Part of a small language model's weights: 5 heads of 64 (1 for keys and values).
Each number is 128 + 32 x the weight over the matrix's rms, rounded and kept within 0 to 255. Layers, rows and columns count from 0. Numbers have three digits each.

# gate: layer 7 MLP gate, 832x320, rms 0.0468, rows 331-397, columns 256-319
# up: layer 7 MLP up, 832x320, rms 0.0445, rows 331-397, columns 256-319
# down: layer 7 MLP down (transposed), 832x320, rms 0.0308, rows 331-396, columns 256-319
gate331:122096141145104104146109138106081139125145164102061100076110105109122143135147169101126140082173171145089118116086100166108153139104131132131150120166154143155124129120134120131078178214118071
up331:149131145127121113133153173104087100107156130126143128177182131129163131140160123114140102125129119117132092151143108117163090115150125166093134131164143124134113109085166170106172166107135135
down331:108139074134135155151138134150091159131112122175104129144121102120094105143150126097106102152124145191098140103162144142055151138136128069167139142095107197155146097146073112186178144156095141
gate332:125061111087101116110094175142147072111093143127096136108110169067160167125111073189076146164135128089144124125134086129108149089147152172050163138122133122090083078125095122079124100178173108
up332:162121116079145169096144137141110147096086147074084113112123125096128125139088137100145143100164127112122111104127100147080161155208102150060151162078118139100117104042102122145120210177102062
down332:138047165112082116186070119181156077089107161137167145080140148225152154151105171137095160129088112133125140072112074140073137150161184089115117093144098114134125134120078120127129094147137137
gate333:084152143149154136089074152196143160152122140107137124069068153121102077122144180111197113114129096182093187152167127123135150118050076180139178097147143104151127141153171140131126115165126132
up333:080119173171102108184111115136154201138114131122110169100118171139159100130126134133105136148106122157087166109123165163116148157115137186154094098077161178135123096137180150133157118141138169
down333:138078086102148057152125246139077149120113152133131090136102137104127095140149156155136150135110142160112122142039077174149137147145159128117132195162169106195186179119147137110144128141119087
gate334:135149067089116080118096126109152146145185135124135139177238173095148152130134101182144143092142133119120149202161097144135139074180192129159175114136134123106111046130152113092154150155075145
up334:056143101111155204147161085135149169124133105134180119139142153186144131181135145161131109094140113109139150106174104094135092136137105140141154127170103091104087122106151118123150167125061146
down334:163111130108176120121171188166166101141106162125119161168184116125104144002161141137101151159175099150045136087116063099130102115122139119171125127112096151141163099102092155103176081141135095
gate335:183178149115169157104099154222143137157096104146158143123104099148147086139126148150092102151132130127088130123152125099073168170109213126107146128202100128155118089211113192088141090101049153
up335:187153120116136153138112081092079111170111100123196180190178116138125160219107202097078094115164125153157140165115085142196149137157191157076135137137118110164204096145137143108178163157106134
down335:118064095178214152111183242069079187172142150099077135117125163049205213099038120055103179115095079075109021063061201136092169159138098177174089121137097094119111096121123090106132179116083092
gate336:169202134104149137080150142181121155140119093157131183125090157093160089120122100143153138055076130101107173148118079131101113134077103183160147102097087078149080149146146157128143157105142139
up336:119124115081103114161147210060095117130112113141110069051085157163030160127195230132104123136158104044136111155162167113187137145144156076111098120104166113109101116110130162148127140125117151
down336:108070090148123186114146134112064124158125057153156130140137072088150127178105178094157095110147111106148178086130165117114062110078142224078203102133158109126115087054129112094129172169069118
gate337:098129072136181103106111128082095190170118134103223079166180083149184161124176090096168117154170143162149143165143077120156173114151095155138128173164139150156108177127077151050126097177149106
up337:056116106168143094049170209104092187171080137079201131114147151142135092200172134138132126133084182154126180139107117113230092126167125156165097200130100125106143206169144135111181126084163080
down337:085118135141164130200095134106136092133130174074168117140095106096125125116159135112176141068071100147115152116137069082160140180169134071110108131171100130124219127087181137059189127163114140
gate338:153138164121153128140087125171083135147190128080156092131153103106104116123111138119112086093105113079161171082122134114129171118129182159143155143078159095179135114153184102144215055180120167
up338:179133120143144231147176138160113158121101147136120189125206144126116091152107185154071150103148080170068118136113120120117155103117028137130084162188121083072066138146125091139134110080132106
down338:160163132058098149125175133168128148193103123117091156111188131123116078152119205122163113134176113158050144115121088118090146114120119107162076126131145132062087148050049118107115167128144139
gate339:146167097148134181098123107113144178152166119139107116149162109134148114111139113096133161152088154143120121071068086099125120091172113168124157187143049123069188179150161118126055130166089175
up339:091138159131134154137126105174103182171123165160134109104207090118134123134166139083104094139127055080104155057143130072140095157114110100141162151127155135123100088123169069109153107203121082
down339:149171135138176104062160081128177190133062135169086131204220125209115115058112160167084110112204085110078188162197000110133114151136121167089127159118211145128067125106169069077149172078122197
gate340:190146097099118038105134098093165177120185139165206110113191112163157163145096123119135188097092096082140092164090163187174085155105108158099178150095076093140062132099061135101124074137100080
up340:084137116156177170114144190154147159185104156109118125086105127121136125123177084117037143114115152154133099144119139118109108165088103146141092129129088127142084138058135088143211172131083136
down340:134154086059146128119082074125131122094139129146117140153173138125111130106193116127121149102181093073102098192124184160178122138114117140116189110103180131171155131100103092159106137113059140
gate341:144132114105155067086184112140116101081072153145134122095122159151082121148117160207166123150134137142163140136170112141137104162098178161183132084151125137099172091148105085148142128169140101
up341:128163151136082144127116079096106142145142132052101091146127202172136166089105134132037111160144114196106154157147173110106131160093179159111114123162138145108141132126154146105135139082124122
down341:045093123161128186126086136143076179085118165117092158074143099125142079131145133111122110113148105089080146074090131114096105097111106130153108148081122097120179111192097160126128179105133132
gate342:164159090147127161109109126189123149094110141113172101152164169112135061128107165118148136139158094169123153203122166139119102152102136101162165155161097114141171176227132154159087128116111123
up342:192095063117133153157119072166058146138114145136102132188121143124147086194087101139103142131119101136169174105119168126126095112064128094111117099118127111135151104126111144156141124116176124
down342:098169126155103115074123118103167169088091171171133133147137131131155107091145171122050150142119134141157135094103132117164112139110162157110138159110154143167144180118127143175152151121113220
gate343:153115074081105124106100110182169143164175114043077215137134128125078094164111154167125114114138133134121173087132063125127183102149186158128177167114108156150194127124111162116163113132069171
up343:159121191143090147115128081069129130072179142194106160158114107107148162094116088124065096175113137041092132171151129163137142200164062113156113106205110068169125142098123126141142142085140124
down343:173175096111120131102146201136079143117115143097142073076202123102118142076113139136082156072086124101224102154140096120154113184124131175131153152102179101068091130156103099136083021187081116
gate344:128096171089125106158096101134168124103110160149168146058058165060149098078092131115102109168149097053084125058152139141118126150132113108066120100119109134131133106075148166132097131138176120
up344:125111145103155236122094105149104074110140143138081083126104116152097135177107098118168132131145133137107159147105091132097160114133140107137107118093162112107153156119114157171108132097125146
down344:066132069162108134142172130076134188160192126149171169128104150119036118114101174070096068160144127154117161148107163136157127156115104149113113163138154123172086143144100139197154167149125138
gate345:121172171079093059126115118162154127125130094156169130200104140055122126177227111082165038136095126050112111134094147170119223159144120160163129075135054061150145085123071152072160181187095207
up345:115073114216103136132154175064113129147095116085066143125164148158064099141093139147125128136117163179199084125107084116110124132129131151152122130108111115109234165144071095079163104129092155
down345:137149091161123136093152120143081045092163115072118133101113190163120114169115138172136153123078110164187101170191178158111096108059073104118149150144160163180100169176072103135132082095109146
gate346:110102100137135127152144110126130114155079117082151157098177132131153100210185181105174119075157148092141117139096069098145110128165188122072140104118134100166191116119126104142154136143106103
up346:160077102150144221097128099140104132095075135096142139105140128191087112163094115130116159139106093129199171135157176124177124128156135087093072165151138160103155135119165116135118116132101151
down346:101097150122127136164071114111130110110109168146158163152149167123126137156110123099119115039111127119110121106125105169166161101111111146143135091096118182109129142129117133073124086114107120
gate347:167068055081151137153088184121146118130116148098190203125181133088099092159172107072119135110112145132087164151199152162053111042094165108122176111048045110187108157123193108103108051184097150
up347:120164168128093088087212202192158116089121126215096088168125133117162108125126213070117225103165135056153099088139107122141101174159063154123050110148159136088093076044162115208113160145054103
down347:160185131152141110102130156149101172165173117131028177120144108170068111085140108151128207099067145141082119075100101036096098130165076101073143119163163117114039201138119133164204198131108080
gate348:103137091195119161134138130137096118110119119109076103126123125118154086213079121149098041096148109189122107123124135110126193080163126153122110116049081128128140136110154131145119102183159123
up348:103155142064097123189131172146110106156143119165163151167126103048141072123111150126146149126134126143137078104195108101138080122130112131150121146125066189189072090151126149183127132101164098
down348:141146138116131087128146099077107136166125099090160051124155137059119160140144096096134112101148128110169061129093105146159136106158094084138141107089140129091125159130118118143126106151141098
gate349:197109126140183200150097109120086153141117154119103136117119174124155111146140165107079117097149127186157116079132107092137150110151165105177137104152118092131112154090122166085160162142048119
up349:164108159151127116105078094144154088082148142114138091093060135114125118094088119138106105161127136137117102120140145185093096082143096097112133091133170105110119135102125075127110112164165156
down349:118111136164144127161142166137177080156109100152142165098094172086059092125107092142095126105081166129149125190124095165171138082107142102091106162123088092127135136108155165122146179150101124
gate350:128128138168146098108141115174109095161138087140148140087056124089175114156142116162127120053104146098083101101141147118052132054186074122144120092125108095128120108058122166169125141170126096
up350:118118132134078124121097077118095121168094179082130081136160191084079084150141116106112116168129145125126188109170113150172174155111115129096198087181135187142134096182125113129097089103119115
down350:158112075140136177090096176110108116123135129125168091127177147076131142104153123102142118081137138170120108142175096123146157159073153121125218104127127142174141116144164143062062107096175082
gate351:175131131100157119189130123091173082068107115118084187154112134081177124088090073134165172090144178140063143162158117210126160111144100097098200168100108133167125132136159155184121083161101111
up351:131102157156099131113146152083167123090133112163135155071138064115097132164131054141191119169088087195108074198146112141082087110088055128139109111207160164112158123181131096103077124120234119
down351:138098169085121203147184123096152060080118134094112143111119106130154208148061120129163125104100131216059178166185127100082075113103115103124193101132114147133144136102152146126146086113077147
gate352:122099127159146133121105126101157114091118093142172109145115133120168109179164158159131147151077104077127136146161160113137153114116147105124145098104106060174103167115142151106137142156157160
up352:095162110150132106062143105119109100138051179173172131145130116125085090122089166158139175113118118160112132157185141060125086185111110047151149108098105157106154097140109163163112140067179198
down352:123118123125144139114122138152168132145163147084136116101148127123127079150100103174073115127114080174172150191137114121115064148097168092099115112096040098152127135121167167122124132125143109
gate353:112066078136126142143089130086144117139106096086152170119176150109174107099107105119155052108153126177141123131102155151127101128122145113097098110074089178131121152169138103122122081169081155
up353:115137205162130094126062132171129158095163138103164133114120147102194077131099124070168068140202118128145122178149184113159119144094106118160146131088092117093194141103094110115105170084102144
down353:085110121050084173172040179105135144165106139163173105098116158118041205155148122123186139130127132146130117092114033189111138052083155168119144212099122129092096100069117121106141126138197151
gate354:132120098099140139146081116175140123139132184109161084138106072109107152109141128153086117142100119139082158120116168157103146147141104224135177131086120150150174105169167165118136069202150128
up354:102154139048131146125070093108115149178142143186091097112094136069112137093146108142120130169142110163080159109118144145147063087114174147074147100127177156158155116187168198090156061133128141
down354:178198061130088143111165175167136131113166177131134151124126142121154108139192124165133200121133108139237170078123119117087191105051176105126117147113050128180104081173135153180199103144099126
gate355:115128164071154119087137144111142127134126096174141063121146082115093146156139133114084138117152167103101081148126131094137123124178159192092111108141185104089119118073184133146178150157157160
up355:165075166116116172082119091141120137154140073073160108119148103169121140114140166082123175148147076140138130201124150213092113149134106111136150111076126125128183164137084173129176150139128134
down355:084117123084115117090095126108132142135150160107160068150123125194130112159165143144136160163126114186122174100160150177107143153129090147155167168145121127166152121117124127129083118101146148
gate356:157144103145136158112131077069165119161120107113131144158111124143122158136163082141160135149183163139127120181113098138139160150148106161125068123118153083090099140120083095116100133165127103
up356:152153126150163148126126102116110141164120101107104127111135113117116150148125127158151153127166146118120139105126122134183143147090139071080142158139128150114084203112173156108116145199120179
down356:113154156140193047126116128108159114126165146196121145151039113126109085141123150090149128160068122171159091169186156127068114076165142118131098124089150096148148038112177189163117170060143083
gate357:228136114123205100143092106150127139189141110117119101151122140101138178161149091147106067094157139076093081150151073108072164142150159140126193110153047162128183144145082104098146081163088131
up357:108116231147116184118167114153109137183055082113134151142102185116157161171117149150119156156102115213169174006131083048227101135145067076109083130156162129094078101114194156163071234110098099
down357:159129148095133093147178185157163118155155104005115106167148151126165121084169133095165148196127109139166114118164139153072036168153184138179077156126139141086145087111186129145093095131071146
gate358:136097105129182147089113086097163078152171122069144019098144124179127120148131135114094082079089125105097179101115095132120157129096111142153082150149201113137109143073139126093052161127054031
up358:096100135134133115198169136096095052124094111150114062126214091095174143131106104130122156147127125174128167109070107205087160231114170169136137182155127185117120142101196134120119138194143147
down358:159082106162154100155141140171148080145062174188117135146155141079153147143111164109115152161114189114107120120134182094216088124171160114133129176129198132076159155118133147113118138155085152
gate359:143067122066203103167154085181205200188166121067167090178111117140137137055187112193131127081123085158068126082151145146120133151038127087050114150086162159194090159155185176087104117137112092
up359:122142144113126092025151159090147144101195135083076116185105129137165126114136153111099134089137113155181026150109117166136129169131170149097102108094095152152086070163184123166132126136161078
down359:105101169155106125208102127112139109106113067074201110171078115134213091165102155112128095179101161144162100117158129106184113181102121138096128074122170127101130141146197082132099092113112127
gate360:082145127112088137112106087113166124159163158167139074120188168163181142199158127119158153118127082129089180111120125139160159097134113135105183135173160123117127112134164129129126144127169119
up360:200151128159063146151119078112097105143185110140179046155143062147129119130150178062191146129068146133086138132157162126164117115108137106115087103151088093104113107168167148089190093146103134
down360:124104158103125173158158160158136160106166173230143093084141115094116182102159132197126119119126219139147171134147070106134086145122169089137094147171096198178116177173096161127194159156139112
gate361:205080102113156110146098120160139160183183094067108099128107187138062148201172132155094111088142183098072047079084091152122139122172188133102104049152095142134081130127184151115135064140120119
up361:088174185112088083166195159116092126147146148128119214176174145033136035163102107119119124065118145180095107099157138140180072160128172196098159098080063124106070083087161102131157109152145150
down361:117132165134134029103141125131139134119139173107170232111101086175225177223121143159233107123165090149017127145122133133160095162140143129103160103131100118157025183100158091081131105125155126
gate362:186120065125128107092131196124097138074156120129146177123175148139145138107140132109158090139152125128110071109133163159145143128145118078149137086063168106154143150128103130083128052128136163
up362:089068122098144120187153114155127126087141139091096115129160196130167119152132180118124155170164113131149116144132073158139187171144095080148113149154102140139152128083148077162103071146064100
down362:114177196174137150192130138209128161156133114131121154063122116097087096150163121138082132113171165101132179157104157088162076059141071154117114114093126149149136105119149158069167134153104088
gate363:135097116095132168111123072182141167149181117133176124079107122112109132078130183154092103068147132106096142059105166122103151102124087076086114099193126105129117109131104129169098123082142096
up363:123096089125136116136109135152105138146140142177158107172127142122133151148134141120141156080100157105127184098168140115128184160061136067152144161151093091144074117144149136193165200112137141
down363:098148116219135073064128127120108127152177184113236133086126113177077134141098083148124193155128130112129136113086111116122173113065129086083078136104114140118111078048113139058129177141154137
gate364:167138159137157158122135155119142187091145112102154151090105102181132090134149168132159085106109144139090138158117141144121127171129113147144127071093102078111137114110151101232103176143074059
up364:093135145078126118096131129135145112121176119165097122132107136157180169193116113118178142121173139088112162143132102103147117075095157108093118125154169122127096168140184088124140167104144138
down364:109123107140156100149126133123125067121084159176094131138165124099161113131195155131119108119180077184137097111131081078131093099118133164164120079086131173142117129177145122091131116071172089
gate365:131112106134140121149132119139161168127164120095188124145107135088114174126129140126145191164163166153092121152045123208116164155057133160084081096100107174081135162180093154158062060124156101
up365:118075124163168117137120168170183161116182143149110129157155104110104093193116111095113125129137133120112138130162133071065098123061129149136180102131117180110094095149184144123154102186141097
down365:061162143124142132142132128120068121109125129084103135148124131115155157118081113132148127094156157111156104158124143141135124170103124167112160099115176077155170082109172146141139130041121154
gate366:081074153124172078105135137134132106161140160149112108122175159125168057157136192123080136127105110145112107162127174128101137153107102092135160049158162149105102129092138111119156094160133146
up366:132108079144111136110173147089121083170090091150138102180141111121169173150165093178212068081180068149106190106094103057223155101153199096199071138108165085081133110147123153071167069129157162
down366:082096130163154170129101135144064170187190136165148122148132118121180071100101147152098110120090099142138138074163144155102192156100116137163171160162155076085079118174128159075152052090139065
gate367:099038128061128131089137129149090151081155063111136138141172136147162116103124174099114129088188105124084162185114103111137135138141146118139171169121089144125068150171096145119110105141114136
up367:180155169106151173113104125206097108215123115112164118104145141087101094154095189123117154136126126094132142183118122192115127083117182114197196140175131123103175107135119157094149118168105187
down367:091093130123145151104152105147150096153126131085169109113088147124142132146086159129147165113151120152150138106102097157136118094125079164159191108140067149140119153098105103141167098099144139
gate368:108134153118192108143122150179093105081128081091229107179202102173128109094166192078098085095099134136156073157144113111116119063126146222156182118140119145172105151121159140090095130152112101
up368:082124136124077129085102096116162153160123133125096131111120168118186143104069135144125128184177086160084115146070118087123167114151103128115107084105187163077125119083138106116118080119186158
down368:113127071130142095084145103148164123111132182103116122154100156098123134122129146126139182113191124133168125101080149130132099117168130124129136122184117170099139131127171098115127125123154155
gate369:158142096087114179160145073166210112150148114102147054064110120160085105158109128131132119096137099157156115135163094182142140138140091164175154169148115108143160210115155134136169155124166128
up369:181109096101086128155122082125185165122140135149155078149162160192160100049174150038104105130101145136121110134118117126189173134170152153187045143074073136153134103081144123118112118133089128
down369:201117113077117146096157124115116077107118118135104159104115096104088180114170135139188129112175175097123178175131174157099101130138150144146129140167153128084169101125140088112128097136123106
gate370:180133107067178153084111119106120109151132058119143109173121104120167144156139049155126095123086127106116141157106135162111208113115111120124074133138064124100155165123147161115061068168117105
up370:144165123147128091069131079147098121132152099111179121086169128141145146101187121102121087153087126181064115165151196111140150155130126102091076139127141188090096199040179120069167137045116131
down370:143075110141078134060115191145142129061063142125174185161113095115096134130120161148147091158186175102110104068135102122134117165152119099072127120119119159155096139084150149124184149097129138
gate371:118143096140124157128123118137171148155166130139117120121125136130112094115100162065130156084097106178145125142149149108118145136137114156082143129138098121162134115103176181082195103125107120
up371:140129186112101116110150168170127140149149151119164164149144093089176131158152105126084164183115140150147135130103058175153108085120063156118103130146123122106120100115120131094059184116157164
down371:128138122099136118138122082052130120128128131153118104159088150152130114161125143140140142143148122102101111145169168102132116139173087136115153119138156092145130118170101164133138103152085172
gate372:165126148138167090154137131138124182119172135098158077094088171111113128135100119172098113066093121128073101105149144117118209165076165123161170118185035105170133126181139134084117091152120087
up372:090085163109118196103161131145128157173151090126076153155075120149102091136136072141146113106127119138162135106136127109138144152150087071156119100162059125121112082125180129119088100134129163
down372:081123176130103105174129107129173172112141094100132129138132107165101128086131161082069117113161099155152095062193092133103152160076066102131154109123105141148143147106140095153143116188144062
gate373:103137145088102152087105118169170157233182096081165098114110163115147132129150076120168088097112101134105172109127126138151137111161134158136156146167146110157143139139120078146195145123108080
up373:184127173144104095129144127078098119120115170101110151156150162057155117158083125172129110156132133062167104132146096112112200089069126157056095096139192170162095200205136112130107103156107129
down373:140165084160133129160117135178154078177160025119149097118159109129143145169172108162127119102067164116112121146164131104104131159074163039109167084138139151106129221092159196155109129202098114
gate374:114169172108107128112116169132125125157098112132154107167088147132150204110178081104099120133129131093115112093162169108149192105166106131105183173091078096079136141138163147120098110148158191
up374:119106127086158207118121137089105121180062161130137093111145184150096186117140094176101118140102097118137101091156096069077147108139177086074174162136088120112069147097101102078067158101125136
down374:095076138179136113147097095171101113132128168134103101137164145084162195176100145155158081098190106085159126161155128087156102137117149113117135155072145168157097158182137165062147134109134100
gate375:148124164107156088146146086089122169113149132081123153122138115171097063134165126131132125094100197077153124092157142151102138150128054131096112092091131070169122104140150127083149147165118125
up375:135072117156152146124088118127132132144182135112189111087109154098175147157132137103128142110108112150111122157044137113159193142134179086122162175189137071135178148191048167134061124046118153
down375:076102080138167114090148112147128128147146101117114130144099164172134192137136111169142105093112123094111130144156168106093142159109137084101124178182137106111148117138112116144105153106133087
gate376:178119077185158140121107154167115155088164099119077089110120161079072149131147085143150101140088067114084132147140137121184119175043141112214164079117086119166124168148138164079114082133126088
up376:100167159174119160180152161127073095134067122156122186149115117074125069133131090148153127128158186200162123101137146097182186135145108132089088183144132149067122160118126131098173174120119096
down376:137101155134124139154134110140147121104125161160145095109097090143143120146110132184114103119179128119148140146116151158050191112079123084083102136115159139111115123129050071193189150131102103
gate377:161127134139171138150162167114119100142096147138124192193149120087107141082162112082099125095167154138169138180129155092123148066165142116121159089124117110113097080127139124064161131107054129
up377:182132111124163161130135114161157139168146149123129143100159151150154134093160111137174152088149129163118168138105134111119164150138098142156133093171176095194087126142120148074074055146144176
down377:128148081160141131146175079139129128097117149145126119151067091157080114100107147186122178137140075053117129104187100070114075127097124114107103143095132152114125125147075154143149167125157153
gate378:100112086163101162154133146130154122115132121158128168165058150048115113111156058182125151141109098135096138108069085139126137136150142127131115123098155104100108137140122120116091133146174132
up378:110150135105123127130072141130089141162098150168150133175147123094171133139137100146116125148198165141139184172156093098087155114108151177100114116130143200157079145137159131079131135112117182
down378:065151161164078140131109088106113097133110203155125128084124171161093157157089127146161164171145141116120112148117077142146109146122086094111141106102136122139163191095129146083087177136159100
gate379:118084157102155149106099093159126158129120092079146056152198137200038140113224144088162089137107084080147132104109111096110193087094099119108157127143131040118107104088175107000127123189123131
up379:157148222158191139144113092125088076083093145131195166205107087159092145146169067158142124107131175090140117176141139106124118152121088146119121181191119120126100124182132137026125130154107116
down379:151180136166124059112120158047149154091163000133123121113170166172085167051136145099082108136116150128153146135117096179169153123175125167084108124145133017184207211114112181166119110187116145
gate380:153110135136142164082104163140158148094181142072115136116173112130085177179193113137127140095099045170142157160147130150112083105157136140115121152153081040142123116105122147106152055159102144
up380:175124144124091117087120204136060148121139137180092104119064195128096117123110175160119105128154138102110135146116109136158145161171137130108113114117166122092131097106116162068108146119154140
down380:086043126149160120119098155171145091094075091083168108127106096097143077088146113087136085123190139105128180123152035116084114085122139210153133142092130148166151130118122161111119155154088120
gate381:146137123072143093121093110179120169107181118154129141105136133104197113082126089085148101124087112097055145105174176172139131132049161084082121173114136114119115122090157168150102072145136075
up381:100167125180140086131092149186181176169225125169118145117082130093105094137101175134145133168154097063107190125145148101189119121116095124103139145133144154166120076125087113156119176101137123
down381:050153178097138127106160149126175184134111148114100119164130126114134195135123148091153153138094173134176114163113109108162189125131095139178171136066141068155102087124152142141147124130090146
gate382:148075082115146128065160126104138134086157060121071097140213177184159181122143147105093085138136164108096158166154155096117109152125167145202153146099102144133139164124139180152123048142085134
up382:111098141132080143159127153160102166131076151130131099202060160170058139136147139124147127157174167095164121103089165084114078138154105114103137086193138143163160098189165138147141116125175155
down382:126088128161195092168104083116123146148112119186088171205119145161160183172126120107184146128087166180165136145080118121170159080112094182111117008144135155122084183107152117112106098108158093
gate383:117150076138205139119126107137152098121150082156113173133118195088106162145197056138137133116114087131150111101154123127150166138119136114127108083158178112120142115149137158095079119158085131
up383:146143110098081141102133131124151146119118106139104103180128060132069092162128124155152130146098119182160082121119097153083121140079113132131114149171095112105135096132115150151194089119138115
down383:134146150083118136115112082143157156152127129166133140109127161115121109153148125099154156110133168144072118163063171197103054130095074063183116116135180135129079100089107148148150120148106132
gate384:059117118105147133115125139127136207146113100150123159181135139192216142089159141164107152134153097157150112154110166124119121113114171092077109157119142118120179169147123140089100128186129154
up384:126162093135153144102148127164116171085137124121120091172186113134098095110114120088143102116083141061162106072120127125182065115113091124209111145147095140161093112118152086141104129117107176
down384:150156131078122101175096176124170123147166087102162079108166154151134196122135080098050164084143103174110143124110148156153161130076086117094119119120127119155112158109170118102101154139163100
gate385:134112147090087099142122074143118162140135119036107172127173145159140123176117135203067100108066115080143170107078120129195153155100096083156134097179110118115132175094159101161120087119150088
up385:146081099174078154143138123161165141154142156121092164105153096110113117160127144103124124095142179160137140111181100179119091138079089159113115179150095124150091110116085157167169030130129175
down385:156117117106080149122155086162129104192096156138132170110156109175078100199171100208170118099143146068137066178162173099153151108122149168186148170154161058051118123138152090168092177162160142
gate386:134104160103205083097079164140145149076150079145139129146126142078120173121155113098154141089130137108098106122156062144119164110164093088119115105147140128159120159129127131122078145190120134
up386:134121146106102126086097180095132109127138133142186157047091093135136130131107145120135078162191073114189175152158169130114105125168120170108162134118078107122100059086110124141140147124161124
down386:125139173155120114135155079115138151116136131078150127089095079117155143123153151142167136150134087112131111069144109068145161118076160082052122110136114113144073106109103128163108116158093143
gate387:209095139115097057120086150108090089158143105129173148141144126158078141158077070079138088108089183108097123155112092102096142108169144133117157132091118164136153132104122101129123106137128091
up387:160093119080086124166113133141100151108129102093163105196100135170176149133135000097070171125151106180158082144127158141112103184122061109145031149092160109140073139146123124199084075114124079
down387:077170107100129126170145114132158177120097166159159131145143105131142132116165163141152147138134125089149156123100170093196128167115155197139127138081124063165153121174075133128143094170129112
gate388:186184113052180100076110158119198119142128090096100161158142156129119199134116148132131187161170181127093164119100112121137134146115111217108153094128118142128148143171153133130107144153191085
up388:089113121056092138138139215076143149161142100092164159121170131123122163094170138108088106080124135167166178127129124176086133107150109128150131155131146136084140103187130097061110128252117111
down388:179113087122160139133073112098148152192109144124138145099131112161145202190148128101112173121166138208090088146146150115143098131128141146115131157165109130090154152134129111116119117186105116
gate389:150077096105098102110111150163177140109167130090093122138104123098146207169127103116106140039175153111082149156047178119155147164110114161143132125104107084098121048139106205161140112155045151
up389:155153143130093126140120102198081063120082110111133164091125148153153139120032110109123176165104164138201077138141107174156114126164122143071006098085148105111125127124113109125086139136098144
down389:144153077126133150140145100125108128181126109104108139090111130115173121134147080076146114101107047139115159112100107110135025111159138129168123121136116137097118123229098100173225106086166118
gate390:163090151082121131134115100122120152165142164160140125126115107144144140127103125151115137141145121092153127117120113153144085130205133139144106115168172131130197103080131106166116138134131122
up390:116128086139107150126112120118098080111124094186103114175080160153134126050117159130102137109134112122121160118131105125116114176116140085186130104141125108080130152126084124147131171099165141
down390:187126143063132152108150197140129122154092132099181126143176136110193091160153096126129118112097125126118114145081111140122165088126107114092162106168114117147140158118134092149093060170121144
gate391:135071107120128191136083175134176133103168144149124092136148105135145116116176056186135156143157107128127185113159106074102210111188163138039120116082170148144089109129192106081087152136090123
up391:117095088095097095107144136076104115110163120137166107100132146140128109110156183150167120132164155150159175109142157185144121167097174187196090087171122137160086110152107124152168106101094150
down391:135114155107111145106101142178142154155132129109123138137158148121139111121107185105161102066117122095137088093114142159083189136122099132138125132122114126168215156046169160122113144144085113
gate392:161153078111125092141139070159134122136137100135108097153114156115113132101067134150108128084175150148105109124151123090128113173143107107116127184104107128172090155138155172138120120136135079
up392:127154167107102078142131110106137173118151132082186133104108105108141157135162100150092118113128151104122164109134139115176167153073156120138119094096137125141127192125140145121118075126116091
down392:139112177163144126111140152118150133120084167120122164078153143137170132118143147107140180133131094124126158142153106099072123140156120130134144127167130075157124058135135113153149113111151127
gate393:124101119092119087152151168123149160129104095116113153117113118161128152155159098095139111158064088104123153103110114149150079074173084146107132132103114165147182165107165120081104119114110152
up393:135133114117143174115122165128034113160114162167098082087146147133155138119108114128103187145140053137145096110156105149159186149111066145145101100102064133057134119114155062106137143138129039
down393:179073167145077088153158147177147144143108146103109137135167152172126129161113145137182143150120100040103168136191172123085081214153126159107095145159184175142104094108124122184156165152068199
gate394:180109123075161126102169100096133148120130100104119146134089111179108134174090148121133155139115081091147104166169126092152093123097126122101070170125132089170149144155092141146113163133149087
up394:131112120166128120172105130088143142199146142164171191130102145109131119146150148135118154153133154138144050155103165099114137112113129101099112110102140096094073133119186132162116135173124184
down394:133134099086179111075195104079201128079066137151095149139132151090114135185161118164156125112112096078141096155129123133108151159151115128181136153169159082126129160137181065141103124161149115
gate395:143164069116141108149057193122117153210113150167139094137120144160148076203120099136090112123080094089112172116063097153117109039191141132122164123185118080123132123185141188077121113139100205
up395:047134122164126103079201141118097098044140145105079135088148145153110149111129135100128093088125131104088146135129133114131161152153105146123073129053138129137171129213117160131130163144092148
down395:127114120147057172100107108157128072130099168124122188156140140066113084151143109116136126132164120099080147044141183131179099109124143127153140105148159140127123101096039147167140111142128162
gate396:213059099128155063149113174120196085101100135135095040136167120099158128179113121148073176114164129069132140157156117130185146098194131092161132150154142117135211146100148078106157043229175110
up396:137124090152204060131159123134171037125127107109136109097129079163165151031052145053083179130157145156133081211183092084160182129148105124095132117158155175080202094092168101131140086168170086
down396:130125098136082128121121127139130127121093143134072114076126110128193148152111133088145119099131138087170141132126070139175118137137068099157111135124140090148169115069110120229107149123127157
gate397:205206122146125113113021130186147174115077088044103082131131122105120123193203159097102106105097101099081179138140125094162147114101199159165230104111141071145132117164128172074142103190069159
up397:159126072147172079081113059105212123084087112181154109134151102046136104159138159089104126143116175145153170182134097070092102131150112130119106075113089150132093138131101103015070095157142129